Weights of a small transformer language model: tied embeddings, a variant of Adam for these matrices.
Each number is 128 + 32 x the weight over its row's rms, rounded and kept within 0 to 255. Layers, rows and columns count from 0. Numbers have three digits each. The size before them is the row's rms in percent of the matrix's.

# layer 3 attention query, 320x320, rms 0.0348, rows 196-245, columns 128-191
085:095045100124107087164127107110104150073053076130201142164113076190139129143151123133113154083141151110138138109137165106076173154114156176177113149144091072133176101108122140118090177078155120
099:159150198135134125134197114134135092109146109130165130166142172117157131162083089154177078104160129216142168095133116131134106139197104109123158110110130164100140214144155183125157139157144091
087:119130116098134159110094126162133101103096045170135099078123117085161115107157161147143170156136125071055157069055125135120143100089164137126134169204138189124147117196154145147083090145115183
092:138163158180131167117129109132162058129160122142085055084103161093162094118126150107143091159109140129140131102161144171198072116135085101065178132151167197107122159193078142134139069170126123
091:157096167110121171175084111188168150152166117096111097111148097121143122137140144068122078119118088154103086087182138081189097143090104142144153139117133138084067131126124117143148162123085108
095:114143157224141114125146134120160074107124151134093102109155115113154098112141198152118159207164143052168142144161084167109075158062129067078162122151158153124095117196108053114131103120103189
088:154162151135120148102118161115141137173180152089086146105101132099097137119116075071129069165107119202137105130182127155182087152148087098136114107087151139131092135107090122146191102186119065
091:108144131136083159150129133134147091164151113108131134161147099155098167136087104087113092150129107179149115115129117203150124163129073092173106065079152152136186147080082140132170158159105044
096:111140103144093132132154117124145073131111073141152141152168158107133199133077127150107125102149107200157142048079137156093158148134119114152090084115131137163182161166140172138134123112129136
091:161094154053166122103083136153118193171096086166166158130116156163067161131161094123122132117100106200093111163104087074130112072124158142142172141149132085160119158017097171102172137118129141
097:113127147102113087152195112108070137094111129099174149171128165121146134157086081149150096048154135187161175124096139116129158152213117131151128119095099121112186172126163202122158104143128072
093:136110128092152106139160119113068168097099115132184161158167143141116147146101109201155143096133123185148136120060135120087161127167143178169122118125120125151174147114167198104113138128166122
095:138144103102092146094049177150170125192114136139088123084114098136134149105159153105119185213068114094084079162144134148124121109089129125118109133154139105165120102102093102139148203137119146
124:117158075191124096153111104090046145094138168141132127128148164109111117141101088080098083112116143183101122157084156160171162111136137150161129144102103114168168115134059098116119023109149121
095:129103154107173076133146116120078163081068112142173146159145121166109086134146135197157151094154129113132181173089099083079158133148187142120143152144103114134150137093153139098091133076138166
094:112150132069114079102171116134068171147102127102167187173114127162115141142141074156145155071125110194127143155112143075080162157163149175154096154097050072138153127077197159123143192123119092
096:104139127129108145103085121170155106136095096127117134111111098076166136094156150113102163178126159061067134123157128105072128166073111116131111154154098166120137103167151078165103172116098148
087:122082130078104079167175143096091182118078122147195163147116079219099136125125096125124155072151119109127139176111123052082193129130156178143109135113068058133164097062172134114110180090128126
099:116123123192128151096090113132157098156160142167119110120125140120149086109169167146092152160133157122168096131197163135160083105054110131099111129145150108108078110149080090132125113109147142
098:107094099105151102146137128130098158107075116179162157156157109148135140115156151195145200134131124084117145130049130099061181124109181159143108130180108104160158097112165123130105143096156173
098:171150116067142128098139141134100153177142105152171180118122174160115161155129105168167142127117085194122120144075096105119159119171146148135127093136120102181144151066181186125169146142167129
084:111088122128129126114110108111105172093081084169185155132149146125149146139127168167113171071154119119142132090065170094106168101133133165152100120138085101130155132142136173118125110109163160
102:123136163150126084116161118133116144134117166077148154148116112135131095131140057109128081075139158158164148183203138090146101163146124119115132158072097103079114152099116131157131151111099078
099:127130123069142120134182108129121164117113151095155127186136165142103119127066052142152108041128143202123154146108129114142127111201127156192162115104091116119143196071139187140143129149143035
098:142164166107135160116186108110143152137145140104149086156104183112151138150073056110065077067118112251119163088130142122179128121168085144134139131104090130123162174144108196118151108182122068
099:164177155144181148098118120135139065100170152168104102105161219097149135122098155180159106170127125179144137114094126154178070074151136100102153121157206165134104170179104137117129047150159176
098:148152159190139120165137131153160108124193159110068099139177137109143126120103145125142094135156139135134134116148083151169076110110141062117182065123170182120075150183094084135129053105097151
089:131151131122140155094112137139142147183164161076114123125081134117108124113130059105132057123108111170156120123179153139193094136149068118114108125101140152091102159098129146151168125182119048
104:129118148154117087122097134063126088085109168133103143121126096148146096109182164122122166152182163078147114198156134114108132154089153123081142184094113082105114067105095062092084143107114156
104:147145146147134123122074100102093157083124082182165141071137152084168140140143160121141136137143146131096096099100187114146150089107174132134110186145120142119114101162134109148118082106148223
107:105129059159132096140134117099038185108100188098137122129107120162120119153140061072104122108087137095063151182123157125152167127158137205151124167131083102148191122054129101109101107122138083
093:135144151119101108142174103130149139116134163092132122129084129136159077156123064052112077056140170152130178153177131101169148137160113131135171176116098124077151163133106157143115148141100054
107:173123089103124135137116156125178142160134145172086112085152101174095174114138155091126168184104089055083101142106069154137147083132132099139141071154179107186127070082098097106154141137137171
090:142133091112101155134117145138137094153126153101092058078101111141136113115131149103138136171095116069100116120118146173120146110080134144124117122165136150151146108166112079138112171138094117
093:137072163121170099132152106099120141061082111165165097112124133160156072138138149157123133068172133116121171116116129065147137086140168155121172175147104109115153148127120167119077095093143149
105:148094136101081149191109102168193091120140077131107078102118101148169104143130171091117120111138100088118127085145112116136118116086181118128135136134167159103093121173143132127111186083087153
101:118111129111097176153048148164209069132131112173088114098113090120139163096151170062123155181126112067062130133147107130145119132100127130095144155170162144141115101130100060139158176124104181
104:179159112050138123098177137096097183109135103113182107142070121130105113130126065103142097100106135144022125106088111139112166110171154154165171163143074164135132151059172149126105129163115079
094:141146118125106126141142130145132103118135129159103115074129100166148110138122168122158173172121129009084133129083097123079160134098170156104118109157127150143153114183142075126115154135115167
103:065086121189148093133149114101121098065094146129117145165167101143139117120130128179130165157171184048206134148191128110073088165071137088115115117123142112119106093144128068105077151091115143
095:113137092105106147137121171161183135167115140083074119134127093085108146075102157130113168181095123069087126130116140143084131119076086130136105124139122156122091082159158077125132173149098120
099:150150161066117152111123103127133066117086108165148105102098152114114134117118143166132175142130111174109114092090129108070128092118140120109123162147106108146135123136150139140094198129127136
097:128143142093097108116153120147071158146120127078150184156141150125126153165099072175148131070132115241152116143111153098102149144155123161164071102083097087120148164092186196138154185141129066
099:129128116112103088147154140137107154127109132096168186172179092167086170160094098128144148143137105168138097121093105142070158174127151122197078080096111123171159111084141120127126173096119107
088:148156104152129177118092112170172100154170132119077063091088157098138126106142158099098114150111135106114130130180127138174087098114116101062165156132164174098058151190078111125142079126099137
089:164173137134125138118106136141144128198180168073095139123134153102114159150107094099155089132114125192153088147160122168168081166162096080151102079062162145104095153132133136166166141141098090
098:107140112089135156137122092086079120086085111126182110128142172139109160147080093140113119091117073212154125046062176138149147111161121149174094125137136141130174142128139178124134130151162097
097:135111074043110106133124132151090199138097103099166182166133128157099175164111078124140129070130106212115116114089125104095159125170137147219091100095101111132163138055172179140128167126109064
084:085080104076128116149126131109094174098061094148175147136105096178135121111127127150110178085124105080122151160088152061076199108115177166156104169156101088157182088070183142119075164074134169
116:165120147121157147102067146115153124135137123205095140046112117168140114131197184133145167178120099071166091137173125100141121107108157109063115137156181078140071081100123124120144139092145198
# layer 3 attention key, 320x320, rms 0.0344, rows 196-245, columns 128-191
084:125158143158137147128135178167122138119106120072139095152116110123047188122154105174154096123093185143115151094099146119134127105064099098129143121104135137125098076084217138153155156135129141
108:139133150115130137144083120122124196135133139171095123153081172125162132109160181158119133086079106127130107134138127190118079126143181161108108170138126120131132097125121137142058125132108098
091:105138125135121104146133100109098121140107088161126127173156074135186154116145153104159131164143111118166142157115169138094143191158120102224096102101094141112130174148129050142067105185150162
092:108100156117157150122067080056132155113145128192120157092102089130144125100145159111100138167129111136123111085121145151131166200146169156110102174183102126166179106119099129139074137126117110
091:154092097156126122132155138156132105157152094130073133090120169114104135146100130167151097074118149171101106118149130076153156165176136149104168118172161133102091140203159066075169186079085135
102:101129180135157144101109132138136190124126088104133151102110199091177096136107093111084120102160119176156140134155151126176107123128122107139055144107075124109129130105098147124072149166135121
085:132129114077114146101123138100161111128163151158104135061107169107121119143139182098109137135132138112115103098117086097134143090150173140049147151179153111149141160151082143092194102093073115
091:157126143045079123088115145118134104159146156077131150049152202171080151140153134095100119122070121121090066114159124122142146128115185138087150152151165120127154110120134097086156136109097087
099:152179192101102104160119128124073167147092150059181092117142101165110157103149129079144098119090138132116100199112127186152095168089136119131113121092168111089135142100142154168093111122144103
090:170134069188172121118109067121123131102139149190125074148146114162136139110140099121093058077113182107081149139123117130118134147128084115140139123111174195118089038167127074151169101138182108
109:098122187168105134138090117155067186140126102090154153137125098136081138124159157177158130106076116105142140123125122185143100114103139173139101151115139118110119057072158192193120110120134129
092:118171137161116115155108116160088150139108140135138105165149079180136084098157117135127121112108124106167156176127145186096130172092116113177125130068149132110130101132147109162096099154178133
103:148127114090124104107144153085182082115148161131086109120183134136153135086117087050136118119165123149134097093110140087108153097147123064131167114157129148100113177168086077105137111140142101
125:140098150159166120109107133141075098135109085108149133076138036173111125139154109113129126117134149103086141135132110174144183187088096168150095145088146125122160051112131181139176150107162110
091:119132140199161120131140141164087156125098128111138157166115108103155111121124078183131106095115147106154155166149150164120105136095101119199119099055108160124093089118168141163129112161188140
095:156147144108089116134178180190120143091130172100135113151118144109154138151134101157155143082093168098114142138116107067136100097114120091098149103121178118133098181122174179128167056094137106
101:137134125095123074108155197126158110108096103141101144180152170075189204127148140157182146113154114160136125135105145080120104153134117068145067105107076124079101242129196076083100107156100165
085:155133092134135121122145145194120111118133148077129107160147128109079140165089092146162147119073153142085141147125129113158127079115095118144163089109158143126094133131174171132195116126139150
100:132103141128173168099114122074144126089166122156086081101105144126157150127083122167062103126127149149124147040140148103150146082138103108106108145159099130180147025109133118122073165087155069
096:107131124171125120135154122160105127133094098103152111192180090159146118110122089129117090115140130134149159181152147146103123170116087090207121074064111138088118104125147100152069146157173138
101:136158106120127111149078081125107123118120190177156089136143131169163103095140147053108094146094112103116156220128126164129101136109119115194143103098184159113117147144079103162111052165168129
079:122158147187135106146142099166063181118087164079151069131146079169113106125131111114132089130114136166142170149128151174105119154088072147177131128097144141087099089095160150175112137128158132
103:142139137125137143105154146122144154114133143111104138114088187096140147158127113205150168110099164132121114084114115091148088092131134152048114148155130111167135120097168185092192115090116121
112:126123145152116144162114136152138142130131131129111144159125151146111141141149108208139157086104125095166105127115115193066142111130170154085167188132137122137112057131131150178124132123132139
102:123090182142110126165118099116109175158139103128115142111090133133121160115175198131151122102123143131103090094101112152145153157123141183097106180175171117133168079087130177192100169069109108
097:120125143180152121177094086075087139155117146183134104145113118154163094100128123123084122129177127111159160185125133192103157187131114175142135166096117138144152089162098110147081150125155095
098:136124149143159114074095123111140131150124082134157206100095197123156084186091106142145158100139106111121128189169120179147118137168167163124130131090105100099126134163068126101124125127108158
087:114107134086105138147132133093161139110176151161092134101093148109125145133138180122113149147130144114136091082121136103103132136154178146028143167211139115166155169118109110091167102095106100
100:152124071170153145123134156167139122128136126067128130129119125089111132157117082169115150115152128128093159110126135119173092088109082120125116122105092114141131130083180192108163165126120116
102:158164085145157094132116126149056103140110140159148051141138063156152109148109133144163140144133134157123128130079135149127127192129056173142121129079156138090133154147194140125134164115136152
110:112088138118152142114146138142151095134129083135120160116147027151066184123175096123142113116131128109096103076121136124119185159099099114145135128117142136140153043132132170159223147119132146
093:136090130131149160116135148150157140118147105128119164102097134097087173133153139194150176106092122146087083055137120097146125099168145146079131151176106119147124089112135168126179131091093134
107:126133063104120117129096103123167055152130157124177108145171137169128081115095110046114119171165093147135083182123111135136148140138121124139184100154146142102101156157057066129161148164125153
095:098120102099112142130122166106174062117132110134114150145143049129097197083127089119167169162136104107165124089124138131073189125134166085157147105143110135145156209157104094123121101159116146
094:123114117219161148175134100142094137111111112117123089179115072108102116145125108218133117119131166147136143087131137163121141150135071164159135121132117142131097070105166164157114204132162128
106:141127121139112142118129138137130119137121122095151151152131164073120127151091068154194133134106143146109087122140104082132082129170171139143198063126116145141067218178157109108149127159079151
111:147116093124142099140149139129148088131135156104158110124163167110125141137077117058119093116151109173067083131137125096167117135179119141124160104137128147072089180187124063087134175155117156
103:130150080112120125135122135148157069145112130175081129209147048127154156109182153138165156164137098086153135136071148145094163163138126109136133118127140140144135137138172136142150127159114149
099:116119101090092123114104129150123103152110116127163148142170111125156118101103094058145136161132075126150136166117144125125150116139132073213141081107112133095120226145077129125085064187129166
100:124148161156161132132168168146165159106127114091140139159119196124135131134114085183097158117142155143167141126135112141136080065104131092093107139088099103134122097122147136096104188146136121
102:121126114085101099124140163128180083108136116130112174170164150139156162123125141084151174152179089126170125157119139109106150098151163056105115112143097119095137224165108073121087118138110160
101:162162093123123115201105135109121135135103172136141073200122085107202139090159108114131182174168125120152143151100145135094136134108122113097169116097148149120104245128153107155059134140134111
110:135161150111086117122158167132118159090123189097133106130107155141132121117142138187183140106081153092151137129133116118095064075108143108090137127139172097152123154115154173139146060075115108
106:148197127103069093120144167194121112157102144070157120116142179151120105149139080129169141095085113097117119214137109116134111114080153102114139099069166096107105197168148134094179096146110124
086:113092143108146161110110102041160115109164099196100160128072132074167136116113136149106129168178135124145114062142123089088147140194178147100119144201113116185157132151075120117135126105114111
089:136134115082106117115124153122160115144144164122127151084107202112115112153117149107147151113114115111136107146124084104120110073133162130041157156158148103153135206142100158083205088099079126
099:114168165118098110191123108114092154164121154124127083142109069167149166098163162133124131149109137143145112125112121187108177184086146166113148156102203137139149131128137093148094159105150114
106:152182106130085105139158157157144075133088145116123114153181139153121150136178112159166130124098151073114121187123107138067130114100128109108171113102191117096068166172135099123194052135101151
079:118147141173129118142165128162114096131090136082144109175156088132115166140123094131147091123099151139112165113118139113135120135097091098188152077077144134114091150154162120130147122137156142
119:161131094161144166140126071097145116107155190165142061115114119113138064110099107084052094196145151130122142083126139075109084090148086116129166090163113155151106119130078109115130123134151106